{
  "vocab_size": 18037,
  "norm": "rmsnorm",
  "norm_place": "pre",
  "qk_norm": false,
  "attn_scale": 0.125,
  "parallel_block": false,
  "final_lr_fraction": 0.03
}
Each number is 128 + 24 x the weight over the matrix's rms, rounded and kept within 0 to 255. Layers, rows and columns count from 0. Numbers have three digits each.

# down: layer 2 MLP down (transposed), 896x384, rms 0.146, rows 170-204, columns 128-255
# gate: layer 2 MLP gate, 896x384, rms 0.152, rows 171-205, columns 128-255
# up: layer 2 MLP up, 896x384, rms 0.153, rows 171-205, columns 128-255
down170:126091120090124120150133140111141176115148109107105118155103155103145113132159126101120125114084168075096124124168107091087168140115124142110099139118126186164148063095167117140120116148126153147161121160107125127123127065091148139111082134131138117141113079098110122099126111088135116145127112131134129144137133123146128104152147121187159126129120143141136158172116133154175163140171
gate171:106087128143116114181054121145144114153156098141128130107159121131157125168144128147128116137143165164112181136153152135127103144124092135155105079129110141112073112162108160111084108141134144123128128193115088125149082153153102123164089138118144126122115123115122114145108140124078113099097106152140138143132127126114096108155140117151136127181140138130129138141140117136104140085137
up171:153173147153075095143136098141131112078118151117138134119137132072160114105075143118139110209081159148080138110111086168124136152133134137096137168099110102140131143109121168132153123132089150121139109070104140175117124113130122165153121192188145157160122127166138109174065128157121107098139120132124131129115114096156163157127156111134120156132115162150106133113100120167135125148161
down171:118129113106122122123126084125139149133122128117126144152140110134147124133127110119084124143133179101103151150095112087117133165112144154135113122089103139144135145120116141075113132138125120145150147120169145171112149148101139112123101125134137153155103142141126164171113145130089113131129138108109143119091148124084124110117129106150131159134098129107143114142112198145144154110129
gate172:150116174102131141124154096132124131126156142117134120133092094107124145146091115104119162095141069135098116116140151153132113133131175096103125136131154131169094108111148120146085138100113110139107123073107125132131138117122090110129130134148115130146107134140135136164106100136148173095135116149130116136138124150075168091109098147130143144122158126120154108126162142132093098119091
up172:186125138114100136133155077110121135163121126100151128123088144106092140113121107141081137146161081124155132123148153186121140151119150139169137100116112152100119138127128122150092171093132106161092169110109131109146118116101148118116138116169138132158129143114150139121139126118134086097114102175104097164092101126086177101108121158110128134102124137114138121138122138134145128131092
down172:112145125115123194138115147148129151177142154146153116145165165161155092110128166093160092163102148128119133129156091080121123122102111097101104174114091112120123154165120105120124100104091134109173074178144112128096122140113146157116157106114112103081098150140105136142106199124140127152140154113128111194188104110156091116147166091127123102134075103181129224153147096169138127147105
gate173:142104148119127134063146158158158145141125117083111142137111101125083123107120123150118105108135144110146101121094140137148165148149144143083107121106162083129127141149137178145124130137163096116128133123118167120146101109090132114143056174163101152117126125133127135138151108122146135138117139107098100145121099115146121137094100155145135105139097086115122098124145111127163166122113
up173:157140137133087112090137137136150140143115136103134176144098146118127091154180111116136132165144154058127197170131165101100115141135108120128127111128110113123138126141151164094150133150138120168126168097143119116125117095147087140114131136161153133156159126136116124107138135132139179154138124111143138122106131114152132130118174144122095200132118154138142178103120154149071095120116
down173:120109141103129151140140096127116139100128131145123143121114151123107114136132138127110148118175141124121110139139089151075107140121111142122145099135137125114131116076126111146141151133093159168177120160121126133104131114105142123116176124131161125092140102120120101102124163139120138129121155150143092151156145091113100096145106123129113147113134107103101118109110131119063133136128
gate174:185115106092147150095133125105105133176154101167160132144134086125151112124120146172156121122145122154159117132107135152153143135131149102093161131127141097156121123120148149092114122090131167109138140144147139109104116123138091111121125110130150129139123129138163125119118143106109095150131116166115127107097114121105126139118133100123125100113119140107146113167107125124136136098103
up174:120134156115151141119152122166128146100114119151126168122155128123133109154143152131146068094129144103131158061117153110132168184108153121114128098122136102126093140126106116154117103141144134171105115150115116147115121120087125150181121157120127156141135120121133140142109107148103132129125147140122117156097114168130153141118128091118140163164107138114143116159122106171122084117130
down174:133133104135146124097144119158103134151121107127112126122142105064134090158101127149127112171161145119102160113113136155175103146105092122126102161093100132138116077147118181135129099127102074170134160134119121119145137164164103126116133134124149139156150155131145054126163110135110130150097085126089119109109147104127124125137144127131172104113122139150123112130087110101145148135119
gate175:118146129140138110150118140100101123114128134128129135154092108164141104159114163131130127089107122142116131100130157149106080128106175126137102154127141123170130101124134109147088162123146077117154173130111105101152128156087137094125119097127125135106157137122112136139090166096148127084123101141124148091112113121120109110132082087100131174177118132160172164126132085129087078118102
up175:119120115137144101142147138149101112089083140132049155130123139152087119110135070111094144127148124125107145126153130138151116149136102162095114105137163110162081138126170118184147141137109148152159095143129139183114083078151118115123097120156144112152063116147090122131140159153042146114150157115129114159184086143123132129089168168164133128128127131105152119143138145154156150137171
down175:169055134084119184112186115124120129129123133140154115118161126169140076137140130122175189138110141136106132138149081096111146111173139100180118129111101162100134133135122109134093141149151161130114097095085157113139158095133128123112135196148133158148114151119186131130135180148108104107136122102088113105104118122155127153103113149078100094118091135154091115119102082113139148131150
gate176:107137130150103136131159151106173116107106135169136111108130103099177151110144109133139109132130101120113137142090134131113140141142151106166140124136102111109137112134162113134087093173165115103152083163139119118130141179146132124164093158172124129123121173128138129092193104070138118106137155099098089132147148166088157134123104152101139142166135111138095110132074143122147131109094
up176:159124157129104125118124136144130135114159123078122149150140119129114101135140090123094114122127122137169133168134142105108083130122164108154098153161073164140125083153132147124136132145119128115086125150123136105127119094139138152171077133085099114120137183144112111118088121167159117120170100115119124136110126156115094100144128153108117119138110103181141127120148148081150138142109
down176:123144140103135149142127114113101123136100105110154162117121118108106096079106120106105107150139149106097129126135087119109138136132127127096137097109160123120141145120124119136106145119122138131170141127158142109131161109109140134079180100140161107096135064151141144117126146131087121116122120108151146115107133128169119102107104142146134150113167136110125114114110126138093113136185
gate177:155149143132124059130153144111116100165121147122153122162192107087146135114098116092116142127130149100183078098119121133104117111152109179132111108154151166079116119131103124126145143132115114154138137089128143142119125113150138157119150138101126137145173129108158114161062086153088091146091123101178109148111127108126161168142184123126145134157116095110110133112126133154164129124092
up177:119138153143150148134162132137113127150113129161161119148117065141108161142117135153104119157163127150072199178102128106122081126102149132147146114196103127137106160135162101140161096109112108107124123075108146125145158103099126127141142132143110143141099177169152161131147173146131148152062104132102145119146114115095132134116122177131078130102077102127107159168129169164100158136153
down177:118130101079146154144128132095112127130152078090151134127114129158082138151143133092145116132129129120103149155129127105148153128143157126102106126127111091153052137172127148122116165162088155136159139144120098157119160093148125085166140129128117169068181097112103164146114103121123149170115089155113095140134106129110169115144084114113081117128102118117108087147104115142138143090149
gate178:114163145130145115099097113124168105136129095115168137121099105127134112117147105163108101088143140130126117166100120130136116142127130149104118114126124134154104128091113094123104141149101128124180097110128124103160151124142190121142119182107142105150114161147147110149086113136129099119128121128181146124115128140081138122146107130125139132118165124121123087150086087104136137092183
up178:121133152161134153116110121167139116140162124150140128110159098099076149111139112130115124123209159147102150137149102151100121140156106087112116137113126091143087073108142090168165132123158131113128118153078112134138176123137158144130088146143113109139126119135160097190059123142109130135128159119095139158127086174148155126092116116111104097127118116127113130159138149139145132145133
down178:160133138115153139107160097068107083154129133125183141117156131154124139083129083173142138121121148109104105123145132124096140084159140071131138119110134134104095112126096127125131157148158139168168155128084127109102148131172118128117099154100156130136134124115142111148140154141129169128119122102151139118123116140118121108169147134109163132110112128151127095143158109139128129125117
gate179:121154138106149142083120145136123132148111143105136145161130146157117097106125153131132103140119130143120088130108098136144133150130133166142085133127113127152115105116138072114144148098166126153185116114111134136140127120127162145126109133081143177143164149126148082133106134122114146109123097140100133130094125150124118122125097111173128128152125109115113121133131177105158122140160
up179:128134109128124114098103142147108112128097129126176122107169132138169139133170152130126108098139128140078119108129102119129123155168154125153105124111077127110144141147139100075087128105169126139093098144082098108155107144153146125133128103136125153154105088142108133107128168138142061140137157167083142141129170143146107140118124125117102136128143091117131109128134102145091082114137
down179:150130120125095138168149127110179132093165124106109098097134133100114094099097129106120141131130152157142110091101137115128127121115108113118147173112122100119142188136141146173094147135047101105117110168129130137145080129107143121109106142112096145125161134149129114113115113171153152136159111135116105114086107093150137171066124108142115113115106136155071136131133123139085146126176
gate180:096124165152152107141140128158144168101087125155153135154144145144109142123172144131083138140149141108136146132117134116082127093122145139077118124126109175137083087096130126121124134125164137125160145159145122118142137130159122148139149130118136171158071105152126106119129149111132159138113132099127133105119156124080090149090105154097129123153164133110136141144112131097072113129147
up180:116137154121111133088154171148156125098114123168126153145162126108119162138155101124132098138110131149141127103108146128127157082096126139132126096140116131134123122111089180101140125163149106164130115127138140112116142126117100152130130111162142127195104094112132110132138102123114124126111146145117105110131117106123104129130142114098145146115148129090117154125076128107081111129140
down180:088158129150128124083111082148115151127133108136174126122147179151105140114137150103108152123115147114072157129138167143126117095123114174112122091132114142142122118105116095103095130111124109122118121131153164148097146151101126130098149125124138113164122152103117137145118124078108141111102133088133134124139123149110117094125100141157172106124141152123154137108154158169107102131095
gate181:126102111139125149142086167112165146087132103074117108080149129146105116084114115155115123132122116179124140116108105159124131168140153139128094101136121164162106097134169174097110144140144126182109126156078109135129145141140112154159178121172114154106128115145143126143114127135169160095117204127108124121154156114119128118134116105115138128117139157123156146130123149086142097153153
up181:097144126139143134072141170125171165112099136109159121127075117132110131157110120174113103140169167136139136157096136170099163140107114137125037143100144118130050080130121175118080150125131111158142138169138127114129101116127147168124134132117112122143116127156193135143119142134115130094129145134135148150118175120113141122151122111141145125075128117108122175152145138126108109114112
down181:107174142172167129084163125152124149205133111103106128118121151096113139131102101156140109137157068154153123098117144183097129096062142183098119172184146141118134131082075144128131157132154157114121127114174089197136164152102108160092101142131142128119112111117135157157128083186137107130126154164160119180119077076161140162140156118145144123125132149112125121119186121152147112096116
gate182:075109129132101183159128159148159143130121150134118079142096171106142148125138149084143100143125120137128124122173131170112168149127126133117158130095161076123131095140157110100157099172157156135151148142119085122134124107162168128130150160113153141096123138114172168201147169130149124118087092112133133114121186095187101155171056137111171125134103146124185162126143089133088138104118
up182:119134114141141104089190138164159147134159153169133107152138115175142108097111132121122104157118071087165175108112122127140109081145145106149159108150111100188166154092108108161167132127136117116129169104129127140129087115123089114146142126155106182136129123141125087144079135095173162126096152110178150085139116109137140110104133157135127141117142121080189142099145174140123175109128
down182:122141091156129154115168126158093171109168112137104138130143103142109146145157152113145096097101135155168120121133127102128145098153122102146114104177147176132142152147120150161104181138067141132137176165145141101141114115119087134102114138141122173179135137119077119105122068116133159126115121158145138153134112136119144145052187135129116094146115122125127114133115134138137123167110
gate183:097128147113161106137139117124106105118116153110128115151141141152095104099145146111119098158146133116138150108094105134088126133128095168175142163104143104110098125106125121122132127108131124136119149130160145118121105147058125105107117139145111113147151085117127146109127131133063139126145122152143104109117136132124119135123116134142151122092173122110089144089084101096113083143102
up183:121125128159098112123072112143125143132162121098153088110102157108138105166072099141130076101102133136117108115095170114145098135134091165141152121118122134196130110161096131131085134122117132150139141126132120146143109105100122082149113104164132127087131130113156162171119136133125167131138116125115136134131108090152108144133134153132094123118115079112169141181112125115120143144155
down183:118167116142132126136130129124172135139154084131111159139155120169098139155108127122100139091137098095123170105144146143117145118087101130113101132171123117118136108175098119109136142175129126099130120118100155140133111154137125128106121143087138119113144096153142142100103110101119143139104097156143145131077094127109124105127118176104117162140153117170113173138129117144115149168099
gate184:096159160171081122154147096152097103124122106112139116137122130130130093124134083149129088145136126111134106146117111118108146146161107132126140158113133186185099098180129119105151140133139095139122094149109156134130134135143083149089121123084139109152105137141148140145093134161110111150106138092139165130131108169074163113103120087164173122105142101127150150137117116094149142114132
up184:140107088132145132151117108067132114085100097152131177091131074134145144121124132077174121142122117145126159129140098137127130152111145126131128147124118129136167143122164130125164122159105121103121125128049097120137078168114186175155119103114130138153132144137137113071144132139127121105089128171144122161141110097153156137140149116086117108108148093117070113108104166114128119136046
down184:099120130143151191099150131186092159130132141114119098097147146074121123106129110090097129123134109147158148136119125168148133121168102146164097124138139134088113137163094134132133127146128124143117149090194120129147124143101152165147169110188125165129112103127075092160103128109138132087158134121143145105154088102131120156150066108090145116145092113128185140127144156161172091130139
gate185:115070120148159140165106110103115127156136124130138124141140156121106148117114125132130149136122115160130129126116113114119150141128161108132151123120110137156118130105121104118147118099111118141109108115113151101142117143131142147104126077143112130116129100076161105107122142091122108101142136101112145124090124127094130133115133141119123139140120117120151122184126190146119163126182
up185:125110161126164112147164093149100130127167142162146121106156104121135168150096140101134121124125137118145130108103150068159168108127122138139169130066101167140094128124101109087122142138123119134171110154146148116095159126099116129110163128155136158098111087104147120118110140101149114126133072094093147140131102108107128141128130134104147142159107099151105113121111170147132158123121
down185:153110129134142157143106173129117125136069159152124124113085097143107122120109113143145156145118090163107091159119099123112142110137150070149169132122125092095137140136132129128135164142164112121114101114121097113122102115131129136148100130105110118121183140114131144084112107116113151136102176129169102099138130157105138139139128156101121109113114106122152133133165111087125137131122
gate186:130144118134119085150101150110168144105119092160110138132113133121108129095136113120112123128150119110110098100121136078127093132128131105110169092096091115190156136115137090126134153171119138109128115139122102124097145154139158116151095181152146172128116111096148136123134104180118141132126155118107129156108132136155117146128109144134117129145115148090095117088111152137109151093136
up186:151114137150135115106152143126144160113109145120112131100132167131118132124118117114103132098108136110100172147125087096138166149173144140119078098170144111168125123169098140112099182140164127103156099108113107135104124108121140199102119118154154103133118132115124092137101130119105115103158104148089127154103145132146140101132126126090137154164142103125104143139137148162072094157125
down186:088119093144158130103118120173196093128174138154118115143107110133108115057168122154141134150136149150144149116156135091134150115122123135167114122122116121128119079150100116163168180108128134110133132144110161154123120118093133127128131096086151114134113162114142144156084143172090118086131124115118110141155136076126114149169091156167169091138108069066109137121108123167116130141131
gate187:109067145121089150159127129087151133124109109114154142113144147162137128123127139121105131135108141135158094144115132083149111150087142124098130124165180096126101132126140126128135122108151110153160118120094144108125114143129081164155138099144126121096091066131139173118148097127131130108087121115150140110133136122157136120119107124102080150142124090138119120130078148130145127153132
up187:141128134110135117157124147121143122158174090142130133115115144126124113148149110183132134100112142117129110115153108137161146087058113113128143093184113076140117139139130140131132182141199121107121112148109107154125100137141093145129136122151131128082095124110093110140124125142151116149123150126119163094079133117153106132106137129126109128167121116120118080157135130164140128100134
down187:111133066122110114120089158106133102149078121127113095149162088149157104102156086124143121117159142123114146130134131106125166107133133179092139129109139086129135184153131117139108127116131127112127176126123127192137188121139137179139109160104140116131101132093143114140164116130131123136142079092146134144157129184146150133181123151139154129148133161109115099132110135100144105092136
gate188:148084149114180119102145129123131125084128120121118125145126145129111112084082129135133149097149136142096151130122134102141099131114133151122114145121138124140117139182106165141107134123098123107123150144092126134144084134120115147144127116149138177125127082148124161135164128145101140129134107130104143162153158141127103143156117141105162148121175137089150161125134108102136141072142
up188:116138112133122130150143124153139134144167133112112104104129104140145156157154125131126114082169125128201078118127153141106139132139106064124136135135115117142140139127146091127169135117101117127117143126145125106123141112118105092143141135130111087119113165154155128103130141144132147099126177087144111166138116068125121137136121151179124167108147130121108112143127156097120120091143
down188:179145088100094119193145124169104154104160106108100142111094175087136121105148128113188087148152118120102122107132099141143115124135132090151143168157117131120145150122098178133139158111130137098090148157072114110178113113131123140153152150142144101096116165120163110157155167108139161152152147096157140145147146126142124187112122104145104173155138099108103155104165154099171122116098
gate189:113110131130120134161133102155153115142117123132102144118173141150144127131127147107111118124084141109152143142105124133155113107139122107129155109136116148086091144131122134145123157145115116077123099115146129100123133138038115127129118094137124136139116092134157080091154143138090104147147129107096089130163103131134118135122103137136134150124129095128140091099101147147133114106122
up189:108128134110132134101143161124133124126147132145108090128110063072115135128133119121151134129120128117125111129146150103090134137139146135135138152121140093163151067112142105121111136110109160152126139138113120153109109128195089115123142131076123123149142167085084134115134128100194117134111115141159128106129149147125122161126131103127093096096145127121127130133156116141120128148122
down189:122133158125148135132106108143119125132141137146140140094180119121146122143155181131131132097119116114096139116134123141158114155129148160148173134136152152146122134120129157100139141135075121138177085158131150085122159140101110163121139138129095097139128112150117131119132138127143144123141122162118097109146119126156153148103115159156130124106105107122127109118089120125161114131154
gate190:134120101173130110150119157119131125104157125115103112148123135168116112154139148096154161115089150139124119133117152137164133127120132127137108147138125122122141128136130113134117132125172093129137136086125160118138128124116118126186143114140128122116121159101105126141121130115091151114086118121155105128091157118105117149122130128141144103151126124140103149120121138133120131101138
up190:110108125096155104135140153107145154148168138126071125127090136126139149106128169121142128137145099110156160138140126118132085182108107118161140099174143139148175066104118123127120147143170118102133135107112145117151125166100088120140131116122111128139127124129115095139118147128121172161117118114149108111117121084101136136116111132135105130140102125132127126143108099112119120134141
down190:145096099128133130186135125147117165130142126111113142149129161120108130143144153121102171142117148106119132165135135062117176111119094106135100172135073104095125103154119119150153099115151106101116144111137157120117136110125148131139164135135134115136133122124146148152137155114123100120130128103163115120089161110118116147136139137113124114146108131123126127077093150125138165109098
gate191:108171132111146087128090133159126146152093143142146135146068135165087105146099133152104149136087145094155094121118165072162167074125158132149141140148121132117148136138123135177102129110100095154139136147111132134097158134111119146144161133120127109134072131160163119126104121113149148135133107134126120146140100121131109113138120116137123154128134099137106160119143129160116115136130
up191:149143143114131130143132137123142155128126124108152065168135144145108136130112101159081142150149084154116140152149123165103101127105096095110129098160110111132109203121170090127126158090145121128141157128109133069122115108092106114111125167158172157096131154116082131140161125142165093172104182120111118139115110145128114110105105120131144135131102134117129114152123111120174125165121
down191:094099152155143116135153164155084141073113164121114129127141108091147135160129117113141121146119159144149104155130139131137145134140139130102135152141146164141159053086156119157133125136142138148135122122082125143133129099148128137105146124152102131157108100131151127083123135161110079140120120078131107085101141134081095120117148099107129109129112108150136131099124100134114133176146
gate192:106123194154157118166129107146118087137137099140103140102159154133142140122127103121116149069133128145118116139114108095158089099173140098135141127137122164154114126108157118172158142141151111103086121140108093135084137101096111118116145147149110135121128113096144151130094134122099160119091135114139091098104113106125125137121146123099092150089187109123107161140123087130091130132168
up192:125141118164134168105099096127173114127179141145128104089072108168097109130097155115124143130080114148143126119117169115138113081141101130138153142127142136119151087153148115138129121124116143127140187145132126154131130141140133118118136122102116142123129096092135078122080120117155125139143094127174108120162152121097117131114094157122148124115082143094160080123153159157137152177128
down192:110095199133128097173121110159106118089141099123128096139138123087156129152129137104109136125126131066121154113116111098121115131098123146150148130131106093147122130117115126111110145126124146126129111106147085127168118128143092137159145095134116127097142107149154112109160134135120138090083121111120101144139139094117101132098153121104144080104150134099125135112138152149143115132154
gate193:081106096124173144149109137147135164091138083155129123153190133119154142091126101079125138112131151145121144096094128131100082122120148081121140110107138132126141102158109163094111143130095126140144114129159123129123118114131127128161152063109183151168130124115150108140143091124110096118145144088128124118131185119183099108126126127110093160096141131136124154165098096073092146134169
up193:118155167122192137113168154149165131127131145149112108135108113121155089144126085094137132076192135124119145134128139123123108089128121135184189101188083133169152151101128103159090162144116145116178084118145172121148117116110147132122150076158141147163101164071107100163136169098047122098120117100146069161167101155132147120143173099134112118125205093122128123115136129098137112110159
down193:122147077071102179110084176096148124131139101154157111169132133110167097087165120126120134165112127161160146141138109084118124162113109157108148110106101143125137123142087160148132099103105133117109147157149108100128113168130072103124109081102115098129127094136107151076126104108130118122139136180111149110147185151109111081130084121110089149101104111152124100122136132116152162187112
gate194:116115175134137083116148162118160147122172192096106142103157124120104140058128124108156129145082119104123119116110094105160128167148109143158092152139126109159122044143107162121131125128135097103139150106115133125106145140160107084154123143128171150135156154144126116128090143123132130125172141134116066123092139153211146123086136116092114188124141112114162166152129162165153161163153
up194:115143125113143138109137117132146116111107145130124172148145166135130146109153134101118101116157157138137093109157137119117136155171134147154105115130084103128118087136108150139157149112079103104116113106108113118062143147179122141080137108143127164098110124141133147127134110151106125103140099164131115163111133128134147141133135087097124168126144095135118146134094148197102124139145
down194:135121138144153094097120157136076123175107145136115132124159159077137105096162169109100142150168126138097162143146122162131089107156140136103120159170099152140143134125101130097121129144124137122117122098109092151121154125131145082129125146175167111131140183110154108103145123113144100119110166132123123133150126116108158112113120117100138126133164087116138138139120138113159158116118
gate195:150103079162131114122081124140155119102137115147130111097123128119122116153098181140107090149149114149146127098122110103128113130147146150121140147131114127121114145097137185137151177168125117137146129111129112117146150147129196119168087161182127127112108130128126127145115128175154141131148142149135106175122150136128138154094146137096147100128114129133136128107133096149113152130168
up195:158095108111131123118159144159136088148145174098139139133118161164121129098136128142108117140147159126134129158112100129110105129149126103141127138151127124140116141106104116141116102155147088102105158156189160140150122089118118135125136117126116118129191112091141141137101123152100151092119121143148136113148079114110121115172163191154126106105129127158120137125123160137145139173136
down195:137164147135122159105170083089132102128154118087124139128136139138158128098145090149151152104092090180118100166177128095115120118117138140116072142122134120145113133095075129100107106119118124123159148096089143130091106139117178154160147123113121100110098146123134073127134113099140132140131127163111156126109124098137144120158092109117130139090156134128138083114097096142144120141074
gate196:095140120146114098134149132125159109121166103164123115112127102099097122158075152131159125056112105160142132146129092172116112164126127097134096131180172145132117126159137128129128108106130151120096102131105079152108100141169073108122198133150118122106140134147149155093115079081172123135096127109095116117138148117163156121121113178139131124106130128105104074198108080130138119161145
up196:135148067137154121113129111125119125134135124146117108110181155107148125113132122135124133163066110132127143130115117135186112145144073097101151113119153155187125132115112123118115083127106156176130137119081113124111135130119128137095117152179123157089141111103108159138114121088127127148111176102159145099146145152117150130101132126108146125137153139092145119124123136143137066095133
down196:159133103133148092146137111173113124101132115130133126143110134113093121092091144125063125074154164107144146107123134124104158157168097169141171147111115103138145110118110116138113135074136111133139097151135119140168100076128139126170142127105142119103163114095144123156109131160167108112126106078100115116160152112123159102075114141163129154113136125116155122113106150127154140182122
gate197:125089082087165153138096096122095095112102105113122102137122137118125123114107103098154156155109138116171140179118120106063124138099164098074127131119148122131124117115156129137161142068151119136158093161101121123140157136140130140126129101148092115148144114091143101150127137130136144170158136134127100123162095163135109137174139133121106125102150124154165108160125110110085094165147
up197:184180109154156148118121120109104109114112088137141126146134097114088068122084146169115138115145127141121113175126135117110125113115118127095130135127093122103154152132138099096150143124109129128104094112150116122085162076086101126110102104085148107084158159128122145135134126093125144149150143108156146126150136126115133118121102162132150120114087104144121132137139122159123112147109
down197:110144101146133130132136133101062079127114153120137158152081135104148132105113094136154159168118116126126148124106109097155124150114108179153159173144141123102117110149071122135156123104124115173157124143119142115090127141147098129166122123147146157140128119135128169144127125153147098092127061101193102133111129133141118157166103119082143129099121160144155135153093158149163129169148
gate198:150120141114142131140114120133093129143128110140143107105138143153098116145161127105122113160137092094082130149200129088098147128144142128112122105103103144201111112129144130143113117162157145147155098104138083131136146106126126121086143160180120108165152105129123092132134109127107116126165134129129130162102138155182118128129128149120142103128135167095096144148126118125157092126158
up198:132100140121183122119137105140099097120128132131153091075139105096148164092101118111109117124157151152114163059136153087134116096121131131146107083120125133163144163131129192123151109159160122107117142157163124131126156137123092096131150122187091154130129122127110143106118071101119145171135080137108133154099120118121114139121118126091106091140132141143079125154149124084166144149151
down198:125130134115121149125079121112110136127149122117115101092127177101138123175155142087084159133142102104128119095115072092148145169155120111117142142075126115118176144136117131147126104122176165157126117116072084157118168138152106106088107087160041112134130106119130088136119102127093118147125124133075161149087134107104177088121121162123078099143153145143114118159135131129151128100136
gate199:115107129166166080092163103104164101108128089146132106101126091151101110128103133102155137105121162137161128106128163133131162145117136095104098099104164116064099129150155151160195081105113114134115144175109138139128181091144138135099132106107158083140142096068111121091153129090161126130164174171146131088127164141163065120114182102090102143106137070152139127103132136078124154092179
up199:145170143136124117133189079156113164138083125106138127147113110099095159107117158117132158128086111114145133144111156116117129068100139139150148134133098106101196111141155111130124102145111141160147108165124153138127146118163107128130122160134117144119117108150153094104132115147181120141129113094131109146136156128120134120088177101131127104148104124055102124118100106166163135130082
down199:157123118132102125200154125105162112127135146114149137093154138115172133141146136110119079134136124135128113136132155113154122166148137165124115105126137099150145107106105131136126089123103158143111110160111134164115076135082100122142130102095137108162162152142100111142120114133124157100101107081155151111141156111100153125114145128160105130162154154133166146100150123130149125127102
gate200:146096141115151137148121140090138115168148149080152157133113127126119138126113112117146100092119139120149098135150139130129146150115158143123167147146156106106110111158107111141109130126131144169107154108114117101155125162107150116116116113151102127124158140104135133148105135108117121123134172121134138134127084118113144113159142123107142153112113127140127124109065124127143149155112
up200:103145119125120156124151112093154104133119136128116120115078113140150168099110113100140070083135122112131103152148089092150130137153143144118120160128122114124150130139103124145119154090132117110121143116112097128118106132164133125116135127129102102128150130127144161140115152140129126124141148116145101151133130145089111085157148165159118111079149154142140154136134129137122119165133
down200:110079161149128141132108140154105174102119107107146151145123179105125116167144134134111089135118127144136104117148131107108142128099106134127106161143118115140107142104138122133098098138131122094138120130133122137156148119134111110102150134143140125090167095137124133120148113190142117090115114185116147142129133123118105138134150116110068146155128124116118149111152156117103105114087
gate201:106128119094084128157110119097133138178138130078122112123113149162145136118094164127157116139130121178172153127136094141097153112148125103116101135152148165144167169156133135130059136108135103181154095160092126107118143159151079091115190186158090111132083181151134123139085130125119132099117148158132123118138078146138114117099116112113143107122112134121070104085122114132121097127118
up201:076139127140138106103131128105111160147182141183139141144098140134162148092151119097149121135091163129102121136146147152125137133107113136112098119109136127178153118126121063076099156139129123144149056114126165117123153143086147183103173125157137107165107169124165106114116142151095101190129067144115104147117139149142144098158105129165117110094133138133092111114132089120117126131100
down201:130200170172172132100172127144122114146145115094123114129125142082166128177142189156102125103135085164155092130120161168127100142178100138199106187151115123172138119117119064140148063131125108149094124134134128156134124065095104134132105104166150132137132133133120112102156105096126163115164138086189116081101136101154110130179133132189083113159077077147154144127118094155167136146088
gate202:142115153173136142115148142120081112128132108127105138108099116160083138140155122155171136110099088173107139138132099099139117122146126088167150098108127143147174105171147132127112092138103144136157132126129101156116129087139083071132168123127163152091120130132148112127118144155103146174112121136177135158125095127175114108091152152167133127122144184114175145097123123138168118104140
up202:122149111122147169131189133171124152162150163099159187129112141137147095137123096096117107109142075109137141081162109161112142150145148109152139127142130121086109120128168091142113111137087153115154184104101120100067173173132141132118135153122129102168096203087071132138123104105155155128092136083138112165127101184164163156127181120124116135135129189149169144141137149177129139089162
down202:149102158122103090116130124120147106111090101076160136164149139169115168154172137121090101132188126125174112136095134101161111086128147175162141153129124130178171158121121133132117055116163155126124086098213099151147130126132183116167127144146182125144169111084129108148146082096127113134084130193111119115176071122109127149105102109101180123166110118139109116109167155119128142162145
gate203:167094124137094127130099101112102148115133126137102117094132146107126131120133110160128125179106126171083148133124099115128126162133131143125145140121141142170155144106108107121108134103130164159137141142088141133145088114109146108147117142135118123142081118119109121124123173137121152098140116096126127089096129118112153140145142096051146158115128142132117108128142106100103145107126
up203:160084096135130152136114088151094115110133133108151155147136152148115094113094120127148139139174112123116138140106137110111113150120162114112102147124131137111178133133118055165112182131143120114157113105076105111092107111144146139124146121121118169137074142159125089125190092140140161081166126092112112110123124133171130126138106142105151098084137106123084130142141143149115153096114
down203:075135141130131147126168127152137145122132094097133137122141108091107142180100121146137138051135134086091125126125170161137144112124136089144130145138162114130081127147145122097127122125154082138062089145135130115103165117137130133131062156095114123123130156122117134115131111131160154141161131149131114170150154158146101122174134112183150105148116142131111086126103149162135166106119
gate204:143135108149167110131079125139124097153138133136139129094135091103159113132132149111134136135126104113165138116115119083088122128135113145109129061100081099092135134109123111152116186095132176132145107089065067129126136110106137066157152160181113144088137098119150099144108132115116096134145115137090138093072124128178116092143129157130109095114143137160140131146140144094081086121137
up204:163108172105136160105115116132114150103087068129168110161109139106120128130152070156137112173092125121118143110102123124193109095105158110131110115163171192112141129077128094118125096116108142100131152126095127120140127118181131129113148167133146127169147126143118115122164140096148107102107135115143163116155128129161137161098119117165125181135175102127113150141085119117136086111122
down204:132130157110125182148123143094124113147143097120119162117093138100161143067156116129126112150115125168141127150115099082138107141116173122114136083138157148052109169160147129142131131091126137136147124127104085102132110145150148157115167178156136148108128123152124108161118122102125080152101191121095168164150086100153119125115116111125129123139118104122089121146111154147114062113137
gate205:057137118149174102119097135135102136114139128174159111094171133149105070150117131132160100128112085124150129151140111147134123121134116084119111156105165123105146118117218134109140136136136126201129163119108117141062125139097157128126093119156090148155104103173153127134114157142113131165175150100174092101126147156155079127103127118117137143161168098134151120125104139144085165143145
up205:185104133125116139204132118155123076164136138087142142126100137143110156103131129141126081129171115139139136066101133118130136110139153147139141093116102136133124095133057100131112064132116151070135099138120117126135140161108117136144116131126167143124143129149083147114173079138128130114119115083159182105142152107101158130144145117173135148137120081126113116131137056099124078121079